From a checkpoint of a small transformer trained on Wikipedia.
Architecture: LayerNorm before each block, untied embeddings.
Each number is 128 + 24 x the weight over its row's rms, rounded and kept within 0 to 255. Layers, rows and columns count from 0. Numbers have three digits each. The size before them is the row's rms in percent of the matrix's.

# up: layer 3 MLP up, 1216x448, rms 0.0998, rows 1164-1215, columns 256-319
# down: layer 3 MLP down (transposed), 1216x448, rms 0.0979, rows 1164-1215, columns 256-319
# gate: layer 3 MLP gate, 1216x448, rms 0.108, rows 1165-1215, columns 256-319
up1164 082:124099132113136098128103079142146158126156147147102111149120185113118125122109150104118116109116164127060131141143115159085115146125119163155127102178093152171158134121126121108124101106176131
down1164 089:134174115131138153142098069093098138101122133122123111119126115130086098151133128134122127120076155147143156142143115113172081076128095116169089126134107161099127110137130112123121148096119106
gate1165 120:164085104111136116088166144096097132166098143118110125142176143129185144185145113127139139090156095146142124092166156096147130109117149089119145189147135141096120115137132097095122159142190137
up1165 123:093113123140106119096133129143141125115114124145162147130118139119152141154131113125090122098102117129113163130113144118090128129144148122117119129157152094142121129171170132148133151106120145
down1165 109:149104140130138123140149134104118097122143126118116136125162132134102108115097116096126125152140135136099100137133121144107146150148105187123121109083117133150161152138163152180127170120130138
gate1166 097:136051111131131161120214128142075106128146139118138131136155137103116134127139115153162143137135137147154155168151146189127162129153110124121110113109142101122149165108107135159151096112084117
up1166 096:163112091170156111118152105098102150130125155116143167133109130100113121144136124132151125148108152137113137114115151165132123168138077119153127117139069123082157123166112114132110110135121136
down1166 098:095162123130131120131127137146161115162124121143114123126138188091119118126154139127115123094129080100119144111140129123100118175151134137127145125133079179121169139132134149130122136114095097
gate1167 107:105110077090134102116133135136083113153141152141149106160178120115096125136157095091113130091147116169151109094162125084111101088117099135149119127123113108145135121118131142128179133094108148
up1167 107:146124100134167063108146114136120128158138090105155173109140124166195159142097100115167111128082121123138143141110147152174186073082133113102096147085141119132116161115100155107061132147132078
down1167 102:136181161104139070145148171111089150148156121159131184119120128154099122097181145095093121102172132154173114074128088086126156148161123095111113137115110108120117147166117156146154136109102137
gate1168 112:115150123137066118139122122144114149108132131130150149110096144141137141096129100155122119137127164108150162112103139137131146179139110142138118123073154143142155146111128147091148103127170095
up1168 105:120134098116091158173120125115111152123135185110119098137078101122138131164147120125107137084154158092102152096122150149109129151072075144142146111098097140137130122126141121113177144115146120
down1168 114:138144172083092145107116130132145128144124167119119140108164141147160139091131124173081149122096117144143147138158121127112103109138152143163105163063096111092197140119154120153166125159178126
gate1169 097:160135108108152148113116160176132116099188132092144164139099142132107123118112153093082133142082144111145103095188154104108106143124173204103146157122124117105134145158162153098109168133135149
up1169 107:079153143044125131118140079122110132117103125120124108152128126157127151142166082168129093135164140090119132120121140155131119127113138098098099115118181078163120097161143115135162102149140121
down1169 102:159175112153134155125156140099130136117105122131108157104140110090134106094135104144175082156106111143109200129123139132129138114103114110154142130125133087117125099147100118109088136113142106
gate1170 111:138143088139113119077173182142150124160145106071134152139126132140160125128147109111100093204107103141112147114137124108163140117114129126148145146140121077109140117131121112111098131116141176
up1170 110:155102149133144157148120131121145095123154116125132132127093125108142120096082111109103128119119086139120100105107120092115141145125115107099116130130127172148126117097120135159103092108105144
down1170 109:173115086137154143138120158129113117135096129079118143104130148138131128110125116146113130096108101118144100133119140072104151132128085118150158137122091134115125148175110130092094137149098151
gate1171 095:074161113143144098177116136125110092110118166084136152118124126124114180133097114089129074136101134102137144114131152130075099159129131142133139135143093135166192135136141148086157126151114097
up1171 095:132113094126133105111158143160096169148138061137128127161156108117135156102105115068149115097120179197156121068124115119132144126151105108090095128112108128122118180127171139105129136106092122
down1171 098:143126108121106115132162156105146121095130146154110076152144135131150137104158118165152123107179144116135071144096120131152134143142115149139074126111103141069112087137163165141130079086105100
gate1172 071:133142139162117161128116101109135103098122117151115134135149122167126143151121132128096106132104116144139124139179170111163151083165103111119103139158114102129132120131089189137122097150102196
up1172 067:146107113115062162090146102150115115130124088109173119176099134147138150142120154102135148126107121075118147127163123110115144108095143101164133134163120120153113102132126143136145110152114132
down1172 073:146152148157103132146137099146109063130119136205149133107116136122124131116141116092137145156130095127113165145123128121127168095131146118138133134147117093126112111142158122081177140178150127
gate1173 096:144132103122106145127138113155140170131131134164111079097143152182107140150113118076128087147145130156126129114103068128084189140147117125139121141113109109126122111139129112085148079131113122
up1173 096:143146176098118151122127153162092160148118097146130092112139117127121147130143099100103141119160136116130108104164129077099125130135146148147144157097102145132143117091120090145132115136090116
down1173 098:152132127104094113148136125136101145119151102177131114107117127151137094112142182145116125150128130164135112127179097165121148170141134126106089128113075144136134114135125098129167172100117112
gate1174 112:090116189107120118152159120133124137121077125176164105112126105117122142145114088101098111150167103085108106124097116101150138115122117113120120163104132147123168123150164154170122160086119136
up1174 111:129162132185175126122122135123098152096114107112089156123123083098193145129124101147137122085083133109153126127126135128121114076066114141102090126098137111101109109082120115113141132130134137
down1174 119:160151152122159140121140075115124159093112120118156148087128151153138138134132148089138115145133107087160142138148061140119131105167131160121086120137114144119125123085085137128140124164101147
gate1175 112:148090104127115137104145166090132100137112132096100125130161145131153144126113180145097129125091125145156149126135074126111145102143147086126126126108107115112191098092102114115156158168167134
up1175 105:203132102153132106130142138191125155158111160113109149142108094141141178151117109148132070100137140127128134125136131132134119135141130120138133113096153104171150134148136152141130109109144115
down1175 107:116132118131112127094150125121158139119106107142111131124151146138127182143117170148126132139112139133126075123143114145141113107111114157139120126113090161124118055163157118089153117138145143
gate1176 106:128073137145144122137132130131145169086114121150110131143112162140136144124134108125102117150146143108116138085113180146133138131100131094151140117125130164138132109109114120097118135105105112
up1176 107:150156125130107128126149124144143164138169121141142124107094117182163096153079149132146149080142138135132075108133114147167113100137167077163138112156140122109140099118122163144125128134151114
down1176 102:139139165099144117143130135117140136101122147058138094135130113154125126123088174150136131147144149078155150135139158110104132108146106165119154101164149103107116150142151119135114127144118170
gate1177 062:109129177126154177117093123092124094137150154091116120145149148092096116081135102115064093186122147138121159124122099110143093135112122133139125086160162125145128108126130135110109125124139137
up1177 070:135119126134132175120127120169129120109136123107116149092119171127119099110101144097091129125124100121111107097178091164129099096103165111093164121123154135127106140125151141077135141120107114
down1177 069:119105164092093092125115151122066120075107125096098127180116082157124145100129152083152147152121152127178138127156157127098120111143119160121092133099107174100156146085173071130101138124135126
gate1178 111:136121140154121155129138141168139153054111146084115124125132128146132099128139189127153124145107139135140117135148087126111140102176132127128125118091181138161133105157161105135131152148126146
up1178 116:097130121144129120101108079124121077097121095097108139096129134133104125111130152166118117129143122138126166135115128130096093120135126092100151088116147066148130114140143132101141134105104115
down1178 121:135156106089098137154127144151109138122142166130106155131076139132107104122134108151100121134088106137088137087194094094134164120114138107134127166127158138113106106167083149163117182152149116
gate1179 106:087084141123127109157128105135167100115091145143163120116100157126100120117121129113111169149125115139135153173153175156144112118142123109152119197161087137142109114121105130119140146128152109
up1179 110:145089097135156101098130116136120139146114133131104172127095110124114120101103142130138115132117166135151128129162140146092164100152111120140149102148138117177115136094099124125145167135119129
down1179 117:091102126157102129111119134168129092136115091149142111145144149152132107132160096137133093127125160164102133151122114124133144144124124107102135114140121135084131129096183157141141112128146141
gate1180 063:154120105123120140104113141126154105147136117087098120156150131098143140118148132141144176109152124165104151122144089128161162112128141121135150146115147146120112159127108129108117136141131097
up1180 070:130123151103122126114138096155094148136099137142100121185115173139121114115140106161162146074123127200129146130130112143168118147126147157171076123141136082145144154123135125106121077102137132
down1180 073:151108124122115145133115100109127133122105122122123146163090112129141130127122098118120123169160152110119093139119079146071137128184117150090127135112114130163130150130093146149100143155124122
gate1181 103:120131065114152146136155184159123136107078160098167115122112169114109126074125127109093134130136125114116088128099093098152147141135163125163106093123115164150125109101105136094140141081125118
up1181 107:127103091161114129141133129089077097133125161141143106127140094151110105116107129078145154105124091118122096155123114144068145126142116138152123112089155169111128158131115113161127160126105164
down1181 104:155115103123117104103094135110105121119107131106075107158139111084124102137151125117116142173138124139111136132126121159145163137145098139153145104152152129139131133107094123060110108097153142
gate1182 084:089081137141078139083195141114126127091099111097131174176134119126138134161126135112119147123089144097111107149113154141188176124163131186083090138129118163132129127117109160117110126126140151
up1182 090:125131150139100082120125120113119139116094108106142116109117159149173140151129148095114105180098146072123091114123109152124144143117181119130132126171144136133126125143113142101125118115112127
down1182 091:064109135158098064077119146150125135137075101145166143154112150151110145201153138152135118132147111136126116117129097133120132096112110103148160118132138163135177107091146175145091104126121113
gate1183 085:121114088086132122095179115118134126124113116109108166156125126136100137108116072160118115126127157136169144104138156173097096123129123160116167112127142176170141115130119120169112141164125121
up1183 085:128106123109168137134114105117091156076155123141109092088138066141156123161112153120127099095152156134098148158149103145169147114108140125150142090130147099096141139148131146158120081069149123
down1183 086:096135170149110138165166148112150140148139127109116144192111082147140128107124167124137117109139152130183137136100127169119087161125100156094090132118121133090133103136137142117135119153116097
gate1184 030:136106170155121132124115112182141132128134094146136128122157135176151138112118124125092158130103117136081101131117118106126103155157122155126118113121121101155126143096086159162109155091146158
up1184 035:091118132113168142162104137097130130111181149104120118137145143143137096141145099112147147151122170132098141120119126111132160116088061164103168138176142111120140117133118134162127140132060127
down1184 034:132099122145134071093151150177111112123121127132168131136100135135122107113116164095107145149126122156165137117146117098105164132156175121110061127140110090170173138120117089132124115121143123
gate1185 100:157154147140127209126155168112155204124117089177143128079131113128110108105153132136143148112125116097115124140144126109086108128112146160122138105141112140138109124132095162102168132172170150
up1185 096:111136138081133121083126105087139079100140161143108112147144149118121108161114110160159092129176118142101125086138176150163080144182119089127131144096151124120096191130136140143130147161128147
down1185 105:160116097107100137113111125151134148159116132135150139142131110108131168106136123134113114100126161170141106142094125098092141084132140168182139119134107118135125165125110107138135119158140180
gate1186 073:117076123142126160119118127126121107120112185147128128154157120194129119145128104176175141143145139135100114158129156088171139104098121111118144136129116124113100130109129114146100105163128124
up1186 076:129133152161106111108114116125112139136135133141133135166118129111094119113090140131169090108150150145120104150110115117152152125146102042117134136098124116093142147097143151099118109104121114
down1186 076:097114108119125145134090132090179153127103164104110165105144120131167111140108134113123152104168116119135136136127091146034099145136132142107087149162172107145099096146146123117132183091139152
gate1187 055:097155133121091078156143143157120101150139104130109134117168142139083145118150122087158103117131098116142088152139106099115159135109168149102089109143141131166120138119113139167119157079091098
up1187 057:079122090178114089160150142153078109144129104123155140116153169151132127115080150129158128121123151127132092156158168112133135165167130129122106115161147123190137095157101093110100134095134145
down1187 060:091116161103117146141097116151124086091142118127151151074131149147070078128143105156166150100121129128110120117132120128149126117129140135131059088157140110142130141154143135159153128150121151
gate1188 103:146115132092102161146121127158124110110082116116151142117160163105149126098153144106160152089132141098133131146120107109144174127119082156143119096203103170067114126116110144124132185124121151
up1188 105:131127120128107133101149117157137124164168165137118199117123128166139099149120127162135118160114111133166141089158118105105138104111128100108129112100125123121148170126102155197148097129134141
down1188 102:123143170145088115149167159087154089150112163162115121159142096089112119179134121140132124116126158109097168138140103129092111114122137089113198156149106145101142197053125151138112151162148141
gate1189 091:114118128138166158127166130167113129124179134176138126143143110117137129123140055125083117133140089130071110129125138167163169093161083093123122140138149168148098148095119125084145139121117114
up1189 093:127157156132144142089147090129116123145104148110143086133156119136144126130101157098125105144156136107105145088108144121134155140099125103142129095147117140100089131101130158108115141091109096
down1189 094:122150112117123110119141147137137164179101111164162106115092133170150089129192154121087114105145134137128173150095110108156103124077121109142121136111130130162129119166099125151146080141121153
gate1190 083:091148140113104103152152139134111125113129089123169130107131102093141114089122108116138143167150149124102114127124177140092166111137099112099143141145144144092149116116113105140092134104134080
up1190 082:107100173122142088134088120123108122152111105137090108109136136109122126158128080102112107138118156098091091097126085135166124137093110102111140135150092116154143125117097117148106138124128155
down1190 086:128152112184136114129126121126136125127151085089077123116131118108140146080091120166163150156145128126151132136156127086122131135128134159044125108094151065131202131136130110123158074130158158
gate1191 104:111130118135074134106155122139128103128139126122147149110175149072108141139145125155121139107185093168128144111128130123136103091109154121106116123142107109104119145128154138128128135096147131
up1191 101:156119129114167132120140142128112128140132146093096118134089130124152110116132071102113106161145109124119125138105112093124146149120103160116148132164167157123153154123120098154138131120136135
down1191 118:119151082130140133112143122090145134077113169116087169133113131139135154098112112101158148157105096148116132097124147105118140137146096164086109119141121116135136155131102121162125130110098125
gate1192 100:156132123137142104146167168108146103159149067145092128104137101078123099131118135141129094082131138143132067123138139172124101145098136167155133135105153118085096138132123138113140167122099085
up1192 095:142148124126114079129158117131135121142153108139148138112150120148146123095106108155102121093124133111128096116103159139135157180142105143134081127106192132109143158146135123102125105117115098
down1192 098:114100124107131166146149132120097098096120159133135109098149123144091137103157133138076126106135068148086132123157072150068115145120108127132160127093112122121140146117095107156116119096140125
gate1193 115:096156126119115157159107147149142136138107126127126087120134139132111138117102142115146131152106093133109130160101096125118092120123118122118147161161123118137162143118177133185131154156109200
up1193 114:112118148106105119069168123137165088130138130101133131131132175098103147127150126105137125134156109087144128138085129161116095142099125100144106133120112129126143102107148122149182147139110149
down1193 107:143115113111143120165049129109126131113126122133183135118135122070103132119144158128135117150127108166116099061120120132167118110099113123143101105142141136137154166109111138102145124148165098
gate1194 128:135080104156135119125137105123135131094144121110108106141103132154124111120149110157107123107175145107116107141148117146144130138156150141160163108116092137104105104137115156121116093079154153
up1194 133:127153113122126098166154123157094130124135123101105118111143107123076110121152140107084103116151160118120160116130088185120133117177160113110159165125121123107153113126142108156096136125137103
down1194 112:126125109108113137093155146152147114141131097151112117170148118123151121164135089179103149126148141091152125154144151171098099093160122126146140134119127127159082109137136144070106120107113140
gate1195 107:129112102165109106153118145103145101055120135102133097132128110120109115121169104202140140120094123169120082148097083140025130136111129185095129157097154101136154143131113102111147154161141168
up1195 111:132148115157115125131096110097123130114142118176145139108099153140136165118126110145108101094149115127128113102111083113092107124150131121125183117151116148123126079128117118149123120095108120
down1195 100:112145120135148144121140125135113115114117108101141141115111157084132122115103112115147113089093120169113116152102139129118139101137123174144096090124173152115108120146099127120131138133096121
gate1196 078:113155118090129137146130134130125139166154190086125154149141100165107147114138132109112114147116149120141108146097135072118183138128129104117149155137155133138125153159152100122097111113098089
up1196 073:137141125131097101109168111118125101108126095129138088136119138082154120122133116122087138114123120126112162139141123181133086123173136179128113108151127120138102065059129149111167141123123141
down1196 090:115120134158097124151112189115122122106172100101117095154145158069141126144147137102173162149121170138123117126120104134141123122109141135107102119135148150149143124108103142107181128130167126
gate1197 057:125118113164134094090129149109137100133116156120139127167147152135082129091138102140137136112115183109120177131152123148178116158103137180091087172110144088144121127144079133121144177093123158
up1197 057:159121143117170111110130104108147173166096126156116073124132130191069134116131102127118115140136133117148096115122109127147137146122139152156141104099092099109150118109125125136124132156123120
down1197 065:148152101148114110162138141089158108137133129104132094145161140075116123096095092092102140089123133121121165144080159085079161162149131126087097118134121131157096143131151126130171136125174195
gate1198 092:127096142160151178121111123154143125137141133120149092109136121115133156105085111135148140105180112103142151118134145201174130125164170149167100132111136090130106135126156147128106167107139124
up1198 093:139161122116114107108097115133101146112099122170157140116169125144171165048142144168108117094100146126154117106100133122115158104155155136165110120138139159095133167128120125126106164130147120
down1198 096:114138084148128119116135117118111156163104113113155177164102131169151086125091147091134115074147122139161129104097175131131044118191112117165123164116141100153120131128105120152100125143158149
gate1199 115:120144088125153165073162104139124126147098093123122100127121138138103147137142124099091151140136148124160138111140117135119095107092154138094139153171144091095140143102123078118129107142127137
up1199 115:170162077152100165112132122097133103103121111104101141128141127145140117141168122092102132113110121130120171134141122086161129123105137140113125128167131103152121143143135095114103139169137125
down1199 107:120113139165156126139116137143130096122147161129135132159119124115133133128117135125082142113183102152119155108149126131123097150102158134103141144119126119150129161117074134111126156093135155
gate1200 094:097143099095092136132101098182145114136088160150109146152126104108130123118113149157141123104142122155117097106138134126101150117146104115136088119114119091163131117141100112094091129138159122
up1200 096:131120131094074141130174144120171142157164136101121112126145118152115128082111098099126143107141125151093126127143122133103117159096119145183115082104109135139139157148100114107164086136142175
down1200 096:102122101094140146123134118098131112112153153156128153089111101106161108125105103133148149099117136098151151166183150124158106087129119127145139126151124087146144078095145117126095097121065184
gate1201 094:142183119085131130101166091115119151124145139124107142107140162151132130127185135145145129092148121147099087146128092142101115135135082138138123126112113110123132157145142113166142167131081172
up1201 088:142113135125151126106095142134101133112130123133072122133114091149158177138099118114098159159106164116162135147079097107172171133136148165122110163095168172121124103146160126131092124110130122
down1201 093:130160140098151155142128085122109150147110143157129128140148070164128093162132102185121125106146110159146153075151139114158075118124147148124144169102115135137145148140098138133055110138121158
gate1202 096:135140153157087150091119135142163146153113117143085177104100179138124145161155160140167149195127123146087150117127116071147133108135144084119129133156164149149109089139161096095106094139097180
up1202 101:120132122109148173125135125117063132163133104131098094131152124093160164116120106150069124113121123124106116112116128153162135136094118156149118111094100128088129133089131147160188154155094107
down1202 112:124116092132127125119098123158151066130153082136103129091150106094128130122121142148141124089086114126131152150085149118125099157114126138148121137129120156143127108149139113118150154117131112
gate1203 116:126112169160113114110140157144111115206134139143125141140112140135122111154099073134133114170108191109113124090128149073112124119079162116147150160135131106106115110131144098150117147113136129
up1203 115:153127121114148113187146121098111100115145159146123171132138107144149100133112129178105152132139096145151093156109104103143132129158133085095096109154131139087101164176135141140126125130112151
down1203 107:084107122155146130081109147143155107113130144143117134136122133123126118145128115105127160134154150100136123134112116153102106157135126149146115160118076102147122164166158117131089141106146122
gate1204 091:126112128127128133095141154157097128157129127135118135110181115144105141133109107123126122171138082142135105142170125135121133170126102159158100113167149154166135129154107106111110117143100145
up1204 098:092142155142155133107145129113129081127094122126184139109121111152165143148174108132089169104114154161125102135155124137108120107136113158142149165073136155136128112131096113167139085123132124
down1204 099:164112115131164125126114064112113149113148120078123093106120104113140126121109106127111134154114094114088146126134157117153080140132098142160129133112162097159121140117124114145147146120105137
gate1205 115:126144148138136137116142111166139126125121119128122165117109094143112148125107154130114147126104123102122128123121127132104112125143137077124127133178156152139151118110158089105125120120143154
up1205 118:153129127140158171137131112133095119139107161154148151136149181137151140104085092123135158126128167144159125129113104122112090110137168117099133130139110158123140095106092119147106144146140121
down1205 112:113172159128132122139115116138143146113149150119072106133139117097152106175129113108129135106128131113157150118102143182076119127146115162152134137099153126159145132099127061117117125118115098
gate1206 093:139165115139106062115179110110121116181129132105138139117108182161111136146180106103107081169126116128121121130149157146133150157106146119153074154149149158146149118112142149103133152153118112
up1206 092:134132144114103110112148107136145115071115181129150131092081080130110142098186105104167146124102128108108129160127152134126104177122179165148115127097111117189095063152139139092151140148133147
down1206 094:131119141107150107122171130151090116131115156098115174100129151116127141177150128115129132120086117142081117171140153114158127117106152138117122132142075150090129110178121119120137140104136094
gate1207 102:111100164102148131141141154144117140138120134111111150120109148143143156107165128145099158112158157060129104096130138147105121139138116139173117115117120123144131142144133093110152138113109172
up1207 098:152101155107105104106127162152099152105149170124155128113150142137133092098150170137098135172157101100113091104107135138124117159164134140144127109141096142137134117122118098166161133156117129
down1207 098:093153138161125129104075142124162143120128138159145101122138133172142109094106159101136094097104127107102080131092115135158156138133114112117122153137136125136097129085086177120163113188103133
gate1208 114:109125097133152086166154140126087154151135175149163116081131080132146101159147086133113152089144162123131132146109133129120127131130107104109148107114136147130094139099099122144115149077189158
up1208 113:140100102142131090104082143135122090104124143132090136091101199126140143097121144142086106134091147173112157125119103135195136127132151058126120108131137093082114103116131143152122110104127099
down1208 109:126152142170125148158088130131163105129122142144126130132114119113159117131157126122131144110150156134128132087139173089091121136092111155127110140129096150113053111123126107116130132132092153
gate1209 109:152063099125102145131157133112174107178114143169104176152091134145130120139114128130167134125147074104142137114125134150098094132129111123060087164127189157101107112170123133152136124120118075
up1209 116:125114113100145118105154150106100141158120145157140142148165114119138149158123133117100167083090141139105118106137179123211133108138153092122139135141117118131132078122116166134109152111131128
down1209 121:140130150110089157120146156067160136153114171146129156054115116125165103101131130118149153121122125140115140123134158150089145075087129121127129115138122111131157136145134129104119131148154154
gate1210 109:121134089118094136142147122133105134134162106154087131139153171150096155127112121120121151118132148111068131089139145157177083109098138056141111121150119113151129145108116103156176139134146188
up1210 108:140145099093104088147139139117132091152112143133116161131132104130146113107080146155079109104111140136177103152137116137100114117126072142138128114154100097150151119087131104105148153141141109
down1210 105:117094120135134101167140121163097102122157098142108101157153107156119129138144165110109151123104124096133125130140100138142109102102135106134115137147171125155108138121105129127122159225083126
gate1211 097:162137132107134072207145083112156147136112112150107156131148118105111174140122133177137131123091130143127121135133115123146131097070193120163120159135134119098123126107139096163134145124131161
up1211 093:102109104141120109123125106164117111142120162129163152124142127136133111112137097098123090139094123159113119114073158129136166145123125156107121143100171123092113138145133128133129130145155090
down1211 096:131106095140145124103160132102148108108133136134169182146102144124084139149077083135120117116101136134120141162109160118123090128106130123134114140115180129078105109103118136115124102160172095
gate1212 110:147127122148139125128145121130134132131115092045120100146160147093137144114089122158078102130124137069159130088132140141124163140102126139123103152120117185160138128131106125078165181149124109
up1212 113:140109169136137139129149137103129109120136165137126100124142094142131137124145118158126181136096188116122085152106091160174101073099129115130080078106105123097140137151098155086176144097103121
down1212 108:091138161132120130096121131118152159127091136140113153161184119113139183092128133159101115100157157128094157150113135117114090130136141142145174141128125151125128119149089106134101108109125160
gate1213 109:141150112114138129148131135111127150169100144122094114111172161121125143110121148148115126092105097124108109121089116116146124103103092139161132168117122142141075137091151134179136104160088141
up1213 110:139142159185096159064118133121126138105153138135122120157145103137136130116145117133139108185130120148171153137151153119110167100119123162139135135120090102106147118086148142127120119141139145
down1213 107:127089175117123086123158135148145138117109133163132122147097146156111192102114094148161087115136116101148160133120143102126123134155141121133140147159113085136115164075089133149076142110124184
gate1214 093:122128099130117106158123164091082079133116091105143153143081154113112121153168119103145148135115123081090148147171133136154112124120145119157158158156122132162156108138156110098141140170150113
up1214 094:111126108115149155121107123113123136147128142165132157147143139114105099142153117139123167122167101147114127138146164131140096168100111067148109140109136117130062144155119144114113130142121128
down1214 092:141125144133119156090110117158136125155109134111188134097126104128107121135111111142115120111134120119106106128148159127143103122093119117119118144098111122135119124076125115135175113127116139
gate1215 090:128094101140124163111116158145130130104141148129178119140125144131157150112096139137126149127104156100133104123099168149125145118145115102125147056136103175196118102080119132144093153148149146
up1215 085:169171113139053111090173118125109135122141143127134108142137149189148146149103129121088096115138161099119123117110183114103081146126135101149127137081122070123153135167150122096103097146093079
down1215 091:148151093120143126101118146108094115113103107081148128149164117140161112101138121116125138119078145143087164114110106105133101137120108128100098086122138131103119137104138154155140158125122127